{"n_head": 3, "norm_place": "pre", "positions": "rope", "attn_scale": 0.125, "init_std_qkv": 0.0146, "init_std_o": 0.00345, "init_std_down": 0.00345, "lr": 0.00197, "beta1": 0.9, "beta2": 0.98, "weight_decay": 0.035, "lr_head": 0.00756, "steps": 8611}
Each number is 500 + 50 x the weight over its row's rms, rounded and kept within 0 to 999. Layers, rows and columns count from 0. Numbers have three digits each. The size before them is the row's rms in percent of the matrix's.

# layer 4 attention output (transposed), 192x192, rms 0.0718, rows 142-156, columns 0-95
087:528467493497480542465499529499468367482571599433432472559447511503474480507467514490489530465537524335505516523530502632475449494495476488582597475504503531529484405455472508396564556464468513512435531560481567442566560502509496413546598504553447452501518504592505496506545498507460473448
080:493325543502439503491463541471455444563495493521426455426514560480524525447479481521469573358481555485428417492574455519470525380403506527483502444509545545519508540447489480497485508503528570541530507565506491453518563486516526571498525575428420550450533477462532510487398494506578467562
084:564566595508505506499485593561530494551534485550559482476520521432433444482531491551483579469416443417491520446496533447557543478524446504439529553493494561467520590536548531446456409597548516495504510525580589561439384420459586531516507448450488451535374507416389461533434518481479434486
072:517529415570497580525493511444465464515414485468472463491462455514478549649555420472412542527562504542482585465467467559499426524479502564615534460426554530446483491451453506593508478504490466510607559570448486467493343384542509496568563443491551578435427467502528567514599597510450547536
081:610428538563536485593523502442438564502580475459439566507527517400521562482536488490552498547550504592462415475452422486560507457573581501470429461514476492537439495525467377401523422544537452527520531372518483446531524526486495489441587452510510586529434522450530502507522549561501534499
086:512510415545531485532509446517451501486510541484403592502425569512497546472552516502485489502566602615487487456544464648521453468463537475507493503537509545492535440561464472450620520538489476479426509560388466520539515494443516518460583519520457430485518472518530509539504470547459482459
080:511519456550504630627492529547493535466532389455501527462507483605470430577571389528559495613465496426558507467478482469535451487458448411473416533508592573558534472492540540429530482498496560559398503514518438440492412485512473544489492544457531434553556506500490531512516532554523578475
101:533441540451427492455465540517576552432380473538542511567424533470425546484500452508516597497517443320474419560486562417510392503428403516485508398475494441460512551505520460440538475422496417494527558529533518553424559535457476576562481404501474547514599502464501572527511457492462474520
108:507453555532479581512491507554535527410444425540581459650496491557523480511505486502487470510536469467518505584420514400494424504534409532482458498445566347523440565471517470465508471501573460535564552462613550544580552456544406441597506451545576570376541485483461550555434477483486396553
090:545471570412435489515434558474532505457537542512431591504511488505519563475478480477486598468447511381570434514465556380461496600514539402581544490557509513492536503503523479459507534446426524560460504473501504470420606539533551504406502479550450494560521496489455557426493522526457543504
082:495383493509450438421480457537575527516403449515556425467497496434420432542499450551544422517479405428478456458549469470474507479445433502446533436475523493530444574562562517468553450531554477451583496481480468463531504494464540532593451470412520567468513498480486550545498516450487519509
089:456403550445483512522507570458439425497516475502467465486565438500626523520461565467480535395478523439539542535479482463501555530534508541519522536546571489521465570377463532551450537475533537542528518506568578550507565508619453500544430509533491553424498468521438472454452488478535436600
110:525413568506413500511463467604553535424423446514512501604457533533512524531463491490528513456523509399540440489439509495479369485488439496559448480478556430502460605493500489433586486430508498545553586502556514490573567472532437510596504418525521560405537449454462646494487443534408406534
082:509416468513433528485454584432433450442453502394421530522469420480480566499596440439495593412487465418467491504527503531504485496431513579519566484518546573596511500378419491522527563495432465539505491564478530493529548605462579525490546515508467505488439505513459503484565525558462628521
072:470473502439436485531540516514480495399494510506468593413452535528523564490530510488491592391430512429531493519499552402528513541429522406572501523579520532443562496459433563533567602470453594497439542588528491548420589613504563562409434536527436450525556470488485512479508416555466523443
# layer 4 attention value, 192x192, rms 0.0698, rows 143-156, columns 0-95
079:409468489478457473553483446478537441482495442536436521626522549537564522461570533497490555558491459506492475473544529488441466504483541494538528459539481509589385522578495430436529542599532549476413499529510573545550530391389455565558586550539466583468470476491418450477500494496524527456
090:472499490528508522543462495470532486507526505556491414449512413485573480451446543541565513554509489479482509465505477510497480472526516519503479468403501469474399555508522497551494457509452457509553562474478467480498459499405546649492418720463511459457394534429515436523441541554573564539
070:478600528543447464476627465446472602441504378544489558581626502562578452548501493509455482533458595498419598542509502486540557476435536544444626469536459522523578596462499409552541476485508475480549562463489575429606510478607440514497469444413547508577548472511370591504509478540511468440
085:428473511552488625486440494479522532475494566471520575488467556553440507498485478444516477567549516513543484480448503523497472512482505488460536456486405493590568486491433364443529494449490433457428525453473485498463532513472492614501541499492496462472372476491396437498487491562481481516
077:485481491526457467476442522590472537513559512495415608497488478558538527526567548497431470430522490540413565579450544524477491557426539592611488530578368577506554568507499432475537471499482505505471516478463494539489508441590462398398536561470482490468472408619421417505476559498491533593
088:530442481418520522494626543488470495534515476454471478403542430452448532499434532575486496515514512449511485494473509461525482503586508556499424466581588482491625537504496398520480506548444494519467505466513535488570509529516403493434518424502516471520430491471533502512591506481529564486
087:508512578604460532563434440462459499493472451461451413409463500470506520483467414567515544528447475446433430479575497546444478514507464433510489461491482519533454517494463584538446462461460567493616433504519513424460436485443460531565518490478435487474441531455523556466541445498551479433
094:511614569477455618487471494416460492500524474545452479470558447612505446540492422484523498568483463569486511545542481458524523486615487382577507528448499524514527442409455561561458538495421531490538594515588525528480534501418581496521478460468507423526470506437556574539575493547472464448
084:548344478568495460606533507520523442484462529418540501398362546483434509511510480525599487480559536486515441461434484459459488508474483421413483466505512458424396529500472592489459511491527483533503326422480479513464550523457463537494509547515482521461561547467502510482490444553583485509
072:480452510458439586494482424447473557499403509572482524574587391426533471531442476470495536562466488474554476480552527599558530563522462544465541484463433483556567483498516543522488408413512512491530540529508558453594480444424497446504484487569409421442441466429542418522444508504475510451
084:490527487533478457534529462493536443496533522531513467535400508610503449511551534487523504485443467505525573533554456378457444453483469368487423500446494445512464529517485517446504570508540540483511540557530538572439546510408544537538515479480571618536543593429436580461544501567534471467
092:482469598539437619523479447499446593441574390494422489502438420440528542534536410538474545576521547519466500516530510457438515500523489478514503481497401568585582521441415565527493498453371596462491506513586492498485496510439495448540499444472448492482476515459511504493539470551552435505
085:399448518524556455636501449467528473448562445533426503500468470459548510579484536600581504462517515505469507485531493540357555538452567494551535526623453515507508569509503492522473503458525481529463440456453502529485537391553437580548520410473464560552521477484398475508483429538433534465
068:581402489472563411552514513572449386454466510477466472409471565555458572521526473533534473450511492484435409504485473435412523474441503412621478490591586524471472562562479496435513513474581619555481283514529504541439487484465423489461526502511478572521561490535534520516500480502595520515